config = dict(
    n_layer=8,
    vocab_size=4096,
    activation='swiglu',
    norm='rmsnorm',
    norm_place='pre',
    norm_eps=1e-05,
    rope_fraction=1.0,
    init_std_o=0.0,
    init_std_up=0.0844,
    lr_mult_down=1.5,
    beta1=0.95,
    final_lr_fraction=0.0,
    dataset='wikipedia_en',
)
Each number is 128 + 32 x the weight over its row's rms, rounded and kept within 0 to 255. Layers, rows and columns count from 0. Numbers have three digits each. The size before them is the row's rms in percent of the matrix's.

# layer 5 MLP up, 256x96, rms 0.211, rows 117-253, columns 32-63
093:064067134120165118061142125122152121147149135161099113060186145085119117064131105166150149116149
095:137158103109156138157125144138090161077109091081158139163147112125130104143114104082084096142120
096:127139144181114088081216143115118066091151131127101179108133103194106150028101099076097121142083
101:142094091126129121111115139127144112137104112121164152085095165147138079122134061175129164121153
095:141137110115130130160074132080197140127114074082110130072088130102123120096122158132119184138134
098:110098134183129136122112129145076145080124148125122090120117114108110151087093144118149133084128
117:094154105181170128121170163115115124075143159108129111115143182111124135195113145181076127104137
096:154118133129141173155148182186149194122139144136155159112142133174089164102168144118181159107153
114:154144129087180115127119145137071146129130123128158175141150136173073129148100102175144108150153
082:081147128133131124118106129096098167125112118113131128133201131127188111095153192082152123162154
088:131153122076142177121164136148096182100110088112125181093140135112086142180183113213139118166145
087:153122120079143065131109163086105140150173060103134127124145110141163133132103111110136161176077
106:147108192062154149099157075142102125143145122165091170101159085163119152166149146158115124067120
107:084096162127188145086175127142132151167177120133178115169179140128067146156159104119129106168107
108:069125213143114126118134145104095141089122132105141096109127159130185076109110102188102181103108
108:066070150145115138108115098181104099100181113119110202102188181124144113150107171157091114111108
082:188140101085130106143133166134104140095078124065143144056123107124153164163090151137152173131068
111:120175127084174125117115168153158150161127188114095158138115119123111169127118034170104178184070
080:170093182157102084181081151158087126161154135131123126137196118079174144145148103103107127085142
104:146108097090073130148202133074054108185146125098122169112131125064164144102125143125153113111134
092:136146077114092092108147163103129105092156104155127115118102078174080129171076116102156082138128
090:138124136128106139168119090136100116092131123129173144084184115128150091100204172134096173126114
107:151180202092163129123122128138108124119103104118061063132153125109134100148092126113179158100130
092:077172140162144110166099124137082134118084146133152149184155130126157132131062169164150161121131
097:098113148088131217129103094079150104176129154129093164127130185143091138098087174086109114081144
094:163128096160175155089129173044157155115110150160141129109158112108149132111125117108183060125145
109:065127140174088133088074084160156143168130107150195147122182148119053143114143132175154158135160
105:112130086148125131101111135135140125161114158133154110102105156135068065099152173173120144119180
094:096059106116125145125057137128172138116170179124129165145137143085175117082092085175104153131198
097:132112107151064108139139130119129165168159098161141184062155142157049211147150167137121176145168
091:165133112109113115120139113184154150141187083122128115131138083092105101155133063076159133225096
101:151128113194147114182117200129165099063120103109119074103131094108132122083074189061119095160114
082:154103139146097118150075185096109116171185116190183134103143105077177133123139108150189122128163
109:171141102131124127073141104127133087159028125101112095099148149095142078064169138103109133179174
105:068173143139087140143122102126127141127134114153138201173132127117142166169080124137098115096092
094:129130157102173143126103169102104087087121125083118101119137087105152146101090191108149150172206
104:131134174141204119090113141076153130155146135134127148136153144121138136173169133161120173118201
082:131113107098100153140132080123158141168099131101134174116092098123156159072167143128117134146154
094:068098119175091120153180105156174134138130119187173114103121175123143133175112153118175100157169
091:127157119105169153133150175151096055174120083088136173166128149123116078123116111130127176157091
081:126122143167130119075090133181154134121091131122195175089119172133149107147130162148155174093079
095:126091151167145132148125108123138109136128132122157155112047164121125134124184058157115135099091
102:119110130156095174098149103153066211107079109066143043087145115143137136144142102140202069138101
112:155151133136145120121131116129111140130115142076116187119170130159136071144163123171115159178174
105:107102136112141140125077129034119163084113116109131088109118179092149138152118131154123134171116
105:082125107155194097163078078160124108153187121093175077139140126155160131066183131139134145148102
101:072122078073125104107092170160173173154079093090154087140103123139092097149114191117099141120160
100:138125098163139147173099139162124126152106157058150073118089091163106090140161192134140083149158
111:171156128102154123165067109129104139113127110108122103131087063127131150144118137131126147204063
087:158137158151167158080126117173102129112135112099140118098101175138177120135055165131132170028082
091:114182150171157124191122120153084115133131077086158091130108133148142161122105102102155099134089
106:098118135115146064134100112102058122162106116146138095092196149138126158162182113163119116158074
095:094136101121119148200086132148120132072109118142055084103120172164140118097168079113113140136064
111:114115141114119159187145131118133080062172125119154130125167134133146113103139143133131151091148
118:099101113123110093141164160162133132129063138134137145074131171140095174157129118144087187133100
109:132093135125122084101142118112075130160124225123098150101108139168073103132149190120205091153135
104:139106148076090108143123127165134046086149147111090107111119106131103146154137085099094143114121
094:198121162100102155200222151065166162085152137195065094073092162112124136119125153130145145099122
107:120129127163096157116160128126127099116053103135132128119187148108141193144118129138063089131168
088:158163115135125070137116176150134074169110142175108113124184096132092110121145095139101113178125
102:087097137195156087180149139095162105113111120163074143174151113133156121086124090141097180129122
076:061135140130143121076077139124115217151167112120122114124134137139151113168108095128066135127129
091:177125159126153114147175178051136138129097153149105079051143147102193106103141090115104061139107
106:163149106185116141104191112119130165164076151150144150082183146133152156091130074142083105141115
110:121144131101136059091166102107205143119097100132122151138058132143150148133156134121132134090137
090:126130101087115106117141125082145093166147118061067152130088189119083132127137078084152089092170
111:141093103155135130123112141110170168111079147127136108137108123163107118134124130114116157178205
099:147134155150151107087149138129106075116133146135140094109120138143172094085085102121097027081135
106:144148126143121170190126116134160162119115164108119150127159186112151160142136139126101124080125
095:123117108130054121127120179178144136162106163118165104154090180073097091137131118116125086109116
085:098102051113141163166113107142103090091080193141124134126132177135120096137213136112091071143153
096:073155147173132146177130166124177152173155136117108064087149158110132149117141133097172118102102
105:114098150181066103117160165111125159149176128175179127134116155110131202111170126068179136185089
100:148166154091058141152121132149109173161169166188159158082147174108136125129113139171129111118125
093:142088114110151140165181152074119193160093151150166137202134100083142137140174131139176114118136
100:107117088169164074111118090094113107153092124128121161107123132172138149120206100154150130111200
107:184117129106132132090113100133145141141138151116117093134167172113211131199153126135120130153101
102:121116133144185132118171096142106125122072096172130116072162100119154156163144155159092088094083
102:159159176140132187089082167136131163175192153133147083094138154154123130144136172054149155182126
102:162214144125143111075073053137126099101160106078131106157155104194150168113173128150117142126083
110:115148130131147122161118090169145142133095106178133118184079096110141074171084117098113135086148
121:132130155138163106149123098139160094098108102140105070117108129121140140184166120105074109116134
097:150134096119108155126147144149101072105140139135127100118172173124168071112183192141166170115112
104:162088120178161126167115079146120149155087154089147123156164088099083211108142141109122132120092
113:115150124154062092122103176119172107097179075109117094169141129130100067086138140120160144179127
106:127117089107138146176110113104118108135105161155082118121145098158158083107111143085138186101059
103:134124187123098178161097073197081165083080135191140172134121120118168121121119114165133142139154
111:139112100138107131132142107135118165137125103189102095136057136144105101103153090103156158080143
101:089089093107071175179145127106131132105090197114157155159124087119116104143183129176149193074110
102:115064104110148138128108143135152121126089164082127099113164129138152127177128061115094166114138
083:146081130058185134174124161058185152128139144142076073092077154111146125149051096107078096161160
094:143122101134073115095122109111135111137101134132117105179131070134139130127149091123081119159130
094:135146101166183119185153144130109096124154086113116106139149136142099209153204119117154189124077
091:176076129103074149109193094176091093164138141124120082152152143132143142138037127103120113133089
108:062113141128052087142083129144154108136107126138229147101183065080125173139165107190123144117173
112:094113054146087183166181175151207171110108114140103136118152120133089108112119125096138176080126
114:161083092127169092124108118135165134130154137155121087115084097114202112108138155200185118152133
109:137137105099124137162129091136142150093114132125078125085187174152109115097148082167127108117108
101:109175174124167108144103165125050140150095148132125158062104128101096132128113156035106103153128
107:135141148153118096155103145148143183111179158088136085158127113119117080070150141203140132139052
115:123156124089150089093116143167073119096102122141151169128050192110078107143148099176125156131133
099:111097097165045115059173126175148168168122195060174151145162155150129152151139105045189072096163
099:179133181125123137082192138071105110157148162104050130077121071125111129131110142042127116108125
104:125150187125133093150122092160096104133122118141119154092173155095188172084142107083091098069132
104:133119090149093148046121054152118137142173104113095128137109165175138133158089158140127153147164
110:090144141094129177109112083092180120118115052131159190103120160176169084114097123092099107109135
098:067123089106111140145083120072139118161179144089105121106213152126161104117154128149132144123150
102:123122120104049115143145071128151064158125142094136054149133119129174066100117126089153141112138
099:103113127097148135144094113127103154097094116081157103062095152099110109156114068169152125126117
102:154148138091115153104164140112095109124126162180131080101090170131134144063101094223090125137131
111:112145089117148129106141063103079158128087088145112125120107138139161082135104112143144114097144
085:094115114119146138137044097109154162075035148116069124149143136143129105094175147083105074092154
102:111101136140113074152170099086167121118115119106124145111147121165090153120166068161087144114153
113:070130149165143069138118166170127141141129107101179129190116157136129157098089091101190136107156
101:153090088128065171115148151137152107176044128162110135169118142117116131142141144113124101170089
086:160128117117105098118133160109112125076116121123110136098105122163165144195112103104152111067127
101:142129139104158150121121118171161130107167124158172152171058150152166073092128150166130154127122
098:125153079102091147100115109160094162146108176152110140192152149106093031104134171095176092103116
100:120147138211112136130115107155125128138137125175161117131076117098189150155092142128109152191094
080:146091150140157121165139138150095077121162125087161126161132166130144151158139107151128116121114
092:171099162159140146124175096155111077131138114127119201127170084120180177066105077103140124157151
093:126113127111109098151132149101086148124185179142167077142159126117124082110156113102128133079101
106:151086116134142135113097073135119175072141154129154102100081160127133126114121080182113112137074
091:103138158132129113149150080105143116131087104127140160130147077114117106091219124117095186134123
097:082086117116165189148110123103106083140157131138142103149144159099148153146177118197105104177161
108:143128135167114158081138124156112172148152098137181166114116112127081083100138099187152107017082
135:104108117167130137135164158152068083133151145223172095085144159120144128094089071133134101129160
095:088146117167124056124111119133156111135085100086137189073078089145095123118156097048090139169168
114:149091162075126112120135148114117056112128105178119192101118088151155063165153093109146125135129
090:183123096142166196132084091098152174155171073083140181164121159134161164107146095198151155136137
102:166160132132157110104132104131100132103100172115125145134161053109190091138149144143136080091153
088:133091167111123139113172106096055067049092119108077120152205057150120095105125084083149133125145
097:166077170091089134112132106126120135156082126140147131160069085153131104105130170094146061167090
092:139110161124095139141080152070121148168114146101114099127119123126095065112139153173152087166174
107:177074113109139130180115140133126146137111181110123145146081208145120222111139153098120132116164
080:122093139175109105131062147157158099218073136218126182133139195145086081147100139175101094145167
098:068170164137162119118107104104108083114147168116104151081196132117080117056079098146071096137139
# layer 5 MLP down (transposed), 256x96, rms 0.181, rows 117-253, columns 32-63
108:134115171127184094098201118057134110134126112159176137137150081162144194133108128173118104196150
097:150110115120074214139119147099111125127166081142168077084158181130127126087127073076109176149172
100:134093139194148154141242140156107129076127121096106137167155107040146106172137086095086161121091
095:122156101106228085080175113069132140127138133150086133113148115098145149154142135127135098120157
096:092122116146126127178117135145162099147108187192140147151141127097130145126065083080103164144136
100:109167161146073115155127167112166096173132159112117089134145110120192121056067136132089115126100
113:110158178076214150110116112139153120102122186154179205141107157140077148164142172162039117146106
101:169142183128127124142067102189186130102110170127182104084122127134093142143145049118114165104139
112:136116128113173150130147154078139166114140186140124102102159119084145156093132129140155090140107
102:126078155167110130078159142135146119157142081153122127176144083191174139085162157095149214077148
078:132135131111156140113148130080178148133106120125131061124177152143135095163136170110154184167117
110:056120104089154123086126106125101076096131130119118189141143129193113110087104116150171177148114
115:095113138128216123164189204130131121070171124098117183126083144115207119160130118119114121119144
109:165102094143190124179102152162139136086137113120123122156039150148163111150172077061099157158130
107:113107074133114186108118126145165079163159130165097161143140123134104117183058094103091157126057
104:178180111157157118119148177153069151085067150099130133147116145139167099110158158104123133093181
070:121094144164141168107172127125138129171107180122199135152120174162098135090075109171147132134145
112:051150031082123129125150146089095100104107138054100091130163132173118084120134125089116117118113
095:156094168194107110187010177117089115138102141152135194180164128070164102132148095141149132098130
071:140057117164090154181236147135156119152174175169210161132128151103117137087095118126167170144169
104:112106168142142063086188118116154136079134184127171188127112103162130145103105139175125129159170
095:116111205150128149115127158112129087209099145170136128118098147153130122174114183121096093156189
119:076146087121129137118234119090119079160141079184098110138126103116176147140083133084132137096119
089:172144096115112120121105097125173154122131088124106087148166104144125073114109082127142148076125
105:163076133097089108077102063136089116129098167128087129184156134104121090132128169089078100058154
071:106119070151097198154165156144167115147162121134140134116080149103110160121107101105151095144121
114:116143167162133071096129109144148154100200147172160151088165136156144123103138092169117095096109
108:096141107141186172181183145136181132140096110101161104097083148115097133107129165142070089118146
087:099120088167116125141072085149167141145131098150174198121087078125191100085103066147182132121149
106:153105139154124171098153123111137142132078200077163131180145142154117095112108136088162097096043
093:174106144132113101124056117083094132196081177133070079112124165127120132205192140157142134129112
111:166136089117139163116130185109164146166163099094101069112118141104118140111104124140134106139145
098:194062179153116120148000160102103080148147128162135158136169098119141089154136115103178150117141
111:079113045109083098080096156112144136130132103116145092145162111153152134152112128065193127119122
104:165127100172162168152121088172105111168156145105099131120084122122100100132100105132099188138142
107:098172077207147148182210120149134142123108116132108095158171112162125126151156091111081165140137
104:100127102111101112161127103215156135109184150139062137146125129113135117125153151198122166096115
063:145156155080109050153108127125106148051163120099101060125149120134115107146156116079116169147097
073:104120112173118158113192130163139097168132108167138201139080157122171131103154152171128117120125
088:103096144102125193108181156173099118247106143185160189146138134121193095165095099099078126143139
067:134147158108118058143124135132083128080143129131104109170166094090096138180087118136112170137077
100:173085150161133117131102134137077092106140154087110106126165143111106139129140110088154120152118
102:114124166161113137116146099093117075165111118225145090177106102127100156123175171097109170097129
110:160092148113122110141174069129150173090036078102178099124108086112171143018161106118105124111197
107:128108093120108102147076141189154079138101052101087183150186110144093130095150142117140112103121
109:114127180084148070162096113107098156143172090141156164156089159109150167088120145131138063133131
092:170109130128114110138039054087113080106142119127045110134153132115099121162171105168151151145094
112:127145112078177128179048104151101100151136150166126086123090136121073145113155120092122113119167
095:130145117113147124066038128162153162112117178107127126123100133098171093093172121113127109112091
073:126146145069188088125096158138105105062087146108126057161127095146077080158192137113144132078094
100:149111166151165094089219152126093130144139154111107117131170129126154133107106184170174065120202
107:159151101122172062139056164099149124120135126081042137112183113115160141111124110124114144134118
098:058152064129140153166078096145195100134110142101109130097143151130132152052109148102167150154134
070:087155132129155126079255126138088141110148088134191168136115126100088146124139137162160105113201
123:143089149182095136132086180131115191128124090075103147107127129080137095120181135130098129116103
113:149104176144054152069139154125157104132176179166117123086149143147147147169136132164128170102081
108:121095061145125130148122093108101111088160143110166095072098108096125109097076124125085121095104
094:140122143072126181132098150089108149118142158137130057145092128137152101174156111087111105113068
107:078138108092119141138137138115120186124112052135148125143111110100159106120113096140177136110052
066:128108132153103150137203109170160108156157190125199135075119150145150165090097128133108093138162
110:119144155167159132173184050141131088192100174103117133151105119148154140146107134094027155164155
065:157086094189089162128137132117162159203131121134159119143107117143154169096076098154154112131150
091:207117091211073169104116098109095128194117161119187133146145132064098126117119154143164078127172
105:157119105179147145185167160170134113160125095142094061148141118080212128110070140137131147073129
087:150134137152098125125015113149148113154100111125063152146163109145106129170187139093099153082103
103:111126080149080092109153135156154118141119132112117087136139115192173178097108113151094115140178
113:175095111119157101119060084144166130159059150103142089128101100128135134160167081138104088126136
110:117133174101157110206090167152106175132174108100165152118166093107128084117150113113141175116122
103:071086146122141113156064138124163089074179135090143112135130106176129123128169119174190168157157
102:112118104144088124145147094165127114073073128186178163110154081156120125136036133117098119088153
070:090139128056162096127150148112111135088095079122113079108171092161120082185121107102117118134097
100:194126146125165120143142139146104145042109153142145139172123151115113144165148099151102107087091
119:116112085168056157071095181169123130200102098168044131144148115174116118169108129118148152149128
108:120101109127136148095133090127110113177114151158125106104106131187106180136162164125152139146102
088:138087117150120191119115167148149093176143161132181182108107136116125180071129101123146118118185
100:110162130111082095178088125072182165087208089150130065129179109099128147114152198134066178149111
106:151130118105117159098083102110111119123110047121199195097088122151068126110147102086129136131151
106:182174167149103115097132070130095130138109065126135134093095122123094091100148121156098071109097
109:183117158130100168116082118112139149147130113119121127153154134092123109052041086087093107110077
068:107144139065159059123103137117105124050172057163064097124121122132113094155165129121133111131095
111:086142152090109091114141120120103136150185173120088108138145156151119147110166130095081135137058
069:128132141124099119138000130114119135113106118099114137122185109134159086103080175122130100113140
107:136153126105066109063233153155079170132089181113137094156127092172173162106190121167094119124155
114:085110115130129144136109208139119133142143140123086110117163189156103098118174163153143162156094
099:120149140106140125124082173113146152088192073088114170181162146078117077049101083078105112175125
106:131082156166163139136210166137093131151162122084161080145096142172100146122156100141110089054138
113:130086121211166083128097113100155079117152102157115099158109151162087099146098118093090095124135
106:101159129122020073135115117146132143180125130120148096105135117134163131102090207161147184176128
107:189121091081126145077080059162112164119151136141115113201100134154149095097148107168112131111126
111:158145175119124139164110139152144177177192074160099117102168146113077159062129159147145144173125
102:141146144118115092151173147164126137087133159136130059106166104117109135147096137159143156142131
104:073119096102111158072061179126151129088086187091108160140087118153062157121101117140122131150117
098:129093100138044160032144129118101084096140177140139103160167163159089116209113132145171115115175
089:142110133148173069117126171125102147060152087119137111151107102096080093167166057161150125170105
110:117104111124110088127051130186152120157084115120115142124098139080065080092161122158195152122116
111:080083145127121055088202129137112127089096113162122143175153136097106111128124115154137128098142
115:079148108142078085111128116115130130124138152104111112109116122141190109172096157093177115127072
109:098123141140144179091247131165157158164110146166126112152131127136141213118136149113156127175051
104:172172133106154181137155165171127156133131143077153118136128154093109113040098061115137147173105
105:176115132049119129077089071120149156103101181115106138153139128111101168135084106162153107153146
110:140137109137109153125208120068130097106174147169121142133194122140196101175024139125103144147117
099:115149080118161149142158140128078092181131094126113095117119134153089064140091119178113167139083
085:132090181141142080125074158122139136058127177149132142121130137097075120156154148149138075107081
115:149152120168156120062154157119125101106134158106133114165133101134083151179122121154161155147116
112:133088181105075174173144155121116136141140100148151127161129170132131136101098122124145198106147
103:135188110129135111130206143114118140093090172182154180180085146142094126120089101096114152096135
087:162116091111090154090144101149139151170113149169178171076128164150156103087098140170110128088151
107:154124131037083119100128196140098115112079208171171118119144127179155123127145167126150148145193
113:135099091115091116155146102165092127168152137183119142122152087145133131211149121172156112089164
110:187124148096115122098159185130113151148116122158078153182152122106144152106175113130144087080141
118:171115142131171102145180084126128128125120136150144143150123121094103076147096097090092114143098
071:127097144162125168117192107149126119171118159118137172183112162195174121140156174178158094100139
090:198093153081128058157059095111133131116093173168134098145152147121169160147134097101101124107122
118:135146076112118167099120087159134170145075114172115111137116153147158128087169151143111127183124
103:156138180145180140143102123092082145145161129107214114103121134147117083117102172148193139134118
083:106138089102094130154079087168192140138166164131171137117112143135155134121142094148098130206112
112:093115172147158123124166121128060137126129113115091107122135142145191103149197126114143152160131
103:124138175139080103078176114115120113142093127177174081125179121125136151162128172143104119143104
097:083143137099119182135063183123095098079157103067119201137165143125081128096112127131127120175099
080:144160151139152101151101154202131132068118124084049144134148124165098100151164104098113111125062
070:115075085194096170085160108143132091201138197141175115138060175093131138093129164166162144081142
110:147090141114099087109133159168109098100117170153111155144108109095135069149156110117178143112149
107:155160143159128144149113131167152144155146162177149131097068147112173112160031081104086144153124
068:150139115155113159140194113129134136196118170131188179113124152138195155047087086131104116138179
103:142126104114148149169120104129148089062134119118116153187099097154130115206104061110132121144100
105:149142108109154132190122137097085135091053113071179135143042116103117066052193105111165139117109
063:100122120131132169188255118113134101161136119127180095117114110103121154142025148135139128161170
104:136144176128124084146014175146131082052126132148085104164155099085071102150158116169108131076099
106:180158105136113149109011101129159129196196099110133101133122129150056150076133106075144106122070
079:138194110083129136154087142086093115134182082069132092122173103113123107112155103135095130111100
104:157156119105139122070114140117157150132122189141140192171128113117219124166075137144133147041144
083:105179133138113103077128121127085107079097146105136133151150129102131101125131164100123141108105
102:076147164114105122063167092121113119117134158161139177091205162168084134164076098091153104147177
094:173201139141146110148072142124079184129112037142119104141132112064128175102094173153103112161102
106:169154124099141143073180109153193117151166120116117173085135133178112107156081145130178145124113
072:159155151123115120152116117133142076110155120117122056124152108161084153162163145132131147142122
105:174139138058176114122149121116132161138156073162124179140072111101162112149103103108135148138146
# layer 5 MLP gate, 256x96, rms 0.216, rows 118-254, columns 32-63
083:147142106100140146183117124105086133170069112168193152075111113136168186166099016118089187156131
086:136106115156135164121115138130056075129146113115155120105117129095181161155088105089142096175133
088:068109159160128137112101094130139145162102119139102130174099098136148124148098122185142139137111
092:061128151103191123116043185129133082093113126116144131122104115115069079153167194131145121142092
102:117125085127135165118134114135097064149150113121123070106123148114147095124142121100208117047096
112:173084177180155129158154119146115187140120118165174139087170073110184175120152126113075087142109
098:097127100148153158111078149055123121142124055163127108163142201126121148132124150128108125162061
120:101096144137141104136084182112126079107142134177122123143084099110124139163136129116101142154159
110:091090095133153084082133151118172086189167125120166128143106100152092108121100150127127087105126
070:136127088111131143085162110099168146122069125122186109196152106153094082157198156165124160103145
106:108087151185162085191074134103174086155129156124081098155184147182141168087111114154099141096126
113:099121205119106119135153208110114147111139145163132104082091105170142114124160135107174084135111
141:058094142100138138154137150123188124111147106179150125139133101141195094145158093149227129113147
124:132128080156156146154145169180154141128126167118134130138146127122157088153101141077097208144118
108:118102124070067133132134168098125145160123125115149120149147146126133143106103135085170120117149
071:057125096149103145140147169146109143117113132177082080181165081127105137090107085102104065175174
117:170068164177067173117162119121103111158165117182151094088114168082157120142110199173159122126159
068:145122083126085083131146172088132110170091136167183153121126096111168088121096138111146147143102
074:110107113216114137131144171125111105153134145122170136126145151121162056124093057146140100124144
092:161110119193125124105088118136095146143172178105189170132075115161180100144080184126156176167112
083:116088147118109129141152112098108145137138173121139094054125179113125134120091163145121153128187
096:142128096145066109133174160074086158149148152104152142080105136155086169178072107135117096138148
083:135096137087136161132073140195115139159117133083078149162172163098083181165167115118085076179162
091:117115133157110129116100120101131118121114155152178151099124211122086114141086096174127088126131
063:124136111175103162074141148089127055120122126044163097142108141109119156104071117172109070129175
123:161102191130113192137084116111155086129199116139148110147104109128149172132135163137198110182091
086:130126120152095033150126196064075127117137150160193131146122094111080070114119126137149134131167
067:124124162130133103096113155123192140117110130186161132107098099110113176134065176172135154090135
110:105148113130132074117149160180105109162119160124103128086102096103187109163078067162125092108153
084:113133153168174127151136170066143075148083149216111114103114104122113112115098147170104130121155
122:099124170138096152151116175071074176168158123068152116096114107126107094106114133120110131161176
080:106115173112106161127115142079126132129132162112147142139103092113147151188116121134112143146078
117:171070108142121101139124203080122118143106161100130131083177061113071145112096058112126145100185
125:119131130191141128154110100091120094139115124168206186207160048141143131158127132111093162096131
091:103180109096134150135148146164089098072146133054152154144118111143110134193141132124108110104132
110:116132118147124120078140082076115106131129131113104161096137107119162177127108124133133123188127
069:119121110091086120071240067111126126122121122128102188123128122132105155090110169110137157091162
067:159148158150085131127210116119084119083132161121189136133165062088073111131083170140093146131098
079:152131124067125196174181182080107182122153155163082108106126166146156064145103098151098135136100
066:128134133148155121129169128162149124126074124102169173146181126113133108193139199075139207114093
095:099143111131080165131112124164123070154149206104120185117179099157107138154068132129129098090105
093:120135122180106102108080134159087130176148115151175135145142159126136166095145086184124102079133
125:115179121121115084103102154201097160172129138183142129123108096136152124169130107128105092144109
113:194079117123088112161159101068137145135119174105143163074053111098105112118091083140165104118141
096:121127170101084124123091127168158052138140086152204135166101082090115136082160101085075065159127
080:134142142117104113105174182096151118175205099102155120147066190087125104123111109179140125125170
106:166102187153153119136089101115137134130133123182133159095123069078190149118170150152114110131107
119:178109097168118137160145134029115081176100146135124106116151103101127107104087103124080097113166
069:193116122138083105127184156090130091123120138066153156064089144120137166171020148163137163136094
091:091116152112086174119115124120157146174032142110176133194214127139093108158128110120143131146163
091:094122131181086161155166152179172129167103202111180195127113122120099070161073097124160119152079
099:118160123189091149189077135168175121165133156077126111097147103096136166114145074130130166145157
113:112129125104145116186167166159118094149170161095122130144158165068155135098154127172104121120127
124:132101113131065146163151126168146100181094093146132135139131138101121137070117105185173146129176
127:151092112079124176201102166157157085140222112108157127128072149078153150163122115175106119148116
112:144115203137161152118155143114121145170159083114129085116133095117154136168199128097093080161052
070:132154108143133156127119129097123185087082164156111104081165098128098116153094134106173071141127
125:154111126099098113136179105095081114103155175159140126108104142133122070149115189110107063092150
069:109156099172122194100199139109108156059143112058152121129121174165157140123081124115136118107177
105:132117170145147099155141119151111094105115116119118087081151102110105147084146142097122122149080
067:177141116115123165130155097155148128065068096122025139110146139120117191115125154144155112144125
064:090115171170124168117197163160129080143090118089203174097156114043162142152129165128110157120140
126:116148132080139123113147154078081118136082150174165104135132133155201119131083107161141150124081
092:129132087150136203160171109101079057102227123129120100119148107083121156110076142173151069160189
096:214123122149137085124159161129108149189168135123100167126145167120107174109165080104095168168126
116:119134133119125087116165156168088175154144119157126103104115122115143141142142122128162133090093
111:106144179156140127102114172160147154119166141147148166068166144068119166156108096109122163140168
119:098146171159141128163110153143111122140128151143138155102146110163108162109144175115174167130188
119:119128147077057181103176125114103090111134152116127164148133166128147117117073173170202117097146
068:078132135166105159130160118141157144109111133091099159171167162104167145063236145129165075154162
098:186053115173123201107105097072146117079112158164137132118112156106085156086119170181170072126183
114:179143143112097148183127151187089111098119169155139148090092093142108153141049120142135067153172
122:164125180118058069129164107135160151132132089161125090139164089108149123059155125140183127130142
062:080064132199121105107141155169122069178136140132149145120104183094177147093057126061142128091157
091:137099094115063178150150151158117151163094130178128171133122133110130136095066129155103059176114
114:111076129150124137107137141187136140157128195149187078124072187147092142162142104159183113176131
112:119121130107121150159111107113154132129145109171181124143085102129121072075168107128137174110184
106:120110147153146131064088112133111155107143171182123181136132092103163113123110130155104140125120
070:132130142147146167152169156140081010141120140139181194128180111095135156073166117174112127115148
124:091126147106116109160152196080078152215149126139178167171099123101087116157172170152105073136130
116:122107113100120174120173150067073159178168132146173161144084169139113134119119149172214152123148
092:124123118109155160164145167126136069115167120131153179104123116150093104069103145113157128164083
110:112101124128156134146126198119118113201130075167178123065173201130110148135094145106189097074155
117:109123116107115132165179138134088108152140131157126170174159155111093001105111131092156136118114
103:121131077098153111126118113124152081132127156191096066142123092123118136095118148145169146133064
128:113118132124129170158121091110096147150122143142200129099110100099139103092130132101140088159097
116:076104109107078101181096222078185152161107123107176103109106141093153146196090170123133147135158
102:164133110110148111150138161120161063146154106206127128099103113104116151110190127154125100162129
103:183090203166108106120126170145205096131147135161090082089075116130086145194133154161159109109150
105:172101111100106170102098149131119159188166145157147103138133100111068160144127084162121104165153
092:095130141155117117147172127160096108175090116122169174104128124120221101098119086092094063139077
084:077130137187138146136140147111106198167073109076167145187144136114109150124121139067164181121119
081:109203106143104110140073164115134129114156111126085121085132113077154163138092191073114082148136
099:129136142179153151108129149073114121197090097139138113102152146129121080177099139128146123145132
111:165119109114065166087144133154179123145177117110162214121062094158129122185104149082149111116141
159:173152128095172159112097157136163133145158116106141173129170143054115090133111034130142140099116
103:150078217129132140134148140127138096144186116167129142118144190154070103116136121119129095105113
129:143162120116138169100048131103088083161145096144172137102153086127096137130140048116112197095127
119:146136041119107133129120120145143128114090099147160110057120139201129099148143127175204133143148
104:113076098142169158102097148121165131103103086090140132100052064122098091119186095104140104087146
098:124095158171140170129147147117165098112125124122131115190131121054163127104111164103114123164143
076:131099112097121111137116160128126118066101100164172150110107184180159092136079116142096099128119
136:078136135153128154149092105109112113141137103152157103161184080119167066126117137155180157122130
117:178126154099158114146150139060143150114134146133148093099124128162141121161202117149146128105069
120:136097129144081094174152125160141100189118160147114152187148122083079100104153090125091120100140
071:164091161150087147114144146139134155128144110141132132072143078152096101096068141106141111079177
097:134060148119075111138111125171128121152134156108203151165097122155171077079107083106138140145125
111:180133136157133088087104166115142121196097134103111073159115174069055133064122134101139136130166
111:113155220104167137127110145179093101123155141126138143127222185099154144164092126109136152109158
129:166088133166127147166022102123082140103113115171170162129156147144131093104090104099117150129160
071:195097123125160158138085113145138093157111093152165125144115087138125193104044120167124162103117
072:162137108179115173143117141126107168135151092161123094124174090127101111122066152109144109091131
155:118110096102153151159036094196094105174106111156138107127148099125102131160106065190109166158124
092:117136134123072148117157144133077121181102150094136186154113127113125109118173152140143166150104
080:093132090169139152083100154113140147188095077127178124132135192113103089158156134139125126103126
105:156113094146128178118138184103093128125183206133158094086185146114149087089116149157153133185159
115:142161086063083104112087132137078125151133108174162213109083115107126144165165075150131146184115
099:087064118208126130126170124152113124086179055156128113147102138126118136135119120117151110161102
075:122150081165106151134089112074135125110094105125150104121093109105134157150056115121150187089159
070:094137110174145146130136130138151195159128138103174100134107166098086124152085175175124113117134
097:155151094162071150121112155122133146168141100161137156047166102069095163124117109115117056134030
092:120118081131134084108121111181108107120157150108160144128076127082113144091099105144088118152133
065:135147134161111135185202120149136114092103084109095100091093143132166151130067107154149097117106
086:120157107181154045141091123122098127152160122117126136094162126140122169054095141101105077139088
111:124173177113131047143140131085113039156146163119141110137086130129092137075147096081113085122089
105:144139072104126180133187115147088140162123144132195156100152159095125162096091100219145126131158
086:117083158081126102054153146091076120184154170140124079152213143117149096134117146153205149130112
111:184142135114124177087119135161137111189247123154156176076107102111117160114106090117127118116105
069:103173106128149153202107121083137126135128174124157134098182083133127167142191131217109092138145
116:191117157169086145145148164103131173088114063125167131183060127116088122121130115129117145100139
074:167099117135094156127107102130120087107139147164135176125149070106172134067157084130123134160131
117:157117116091104092132091168122048086124097179096130139087101065163114132131096105128154167117136
087:172112101103065113165144136158185121105144213121074064165137129118111100153087123145112134098147
116:130069162157116191163141060101112114139118126186116188164042186089158128136076163084149074104166
072:069134190118107111140169135120155080157128130138128123115100102086112126096118095136140154170127
103:142131140167106091185112112164138091140164076143130104109086127117092105090118113115076165075197
063:137084097129166159116109144167051132114169112168177128126174136128171093125109149132160139078125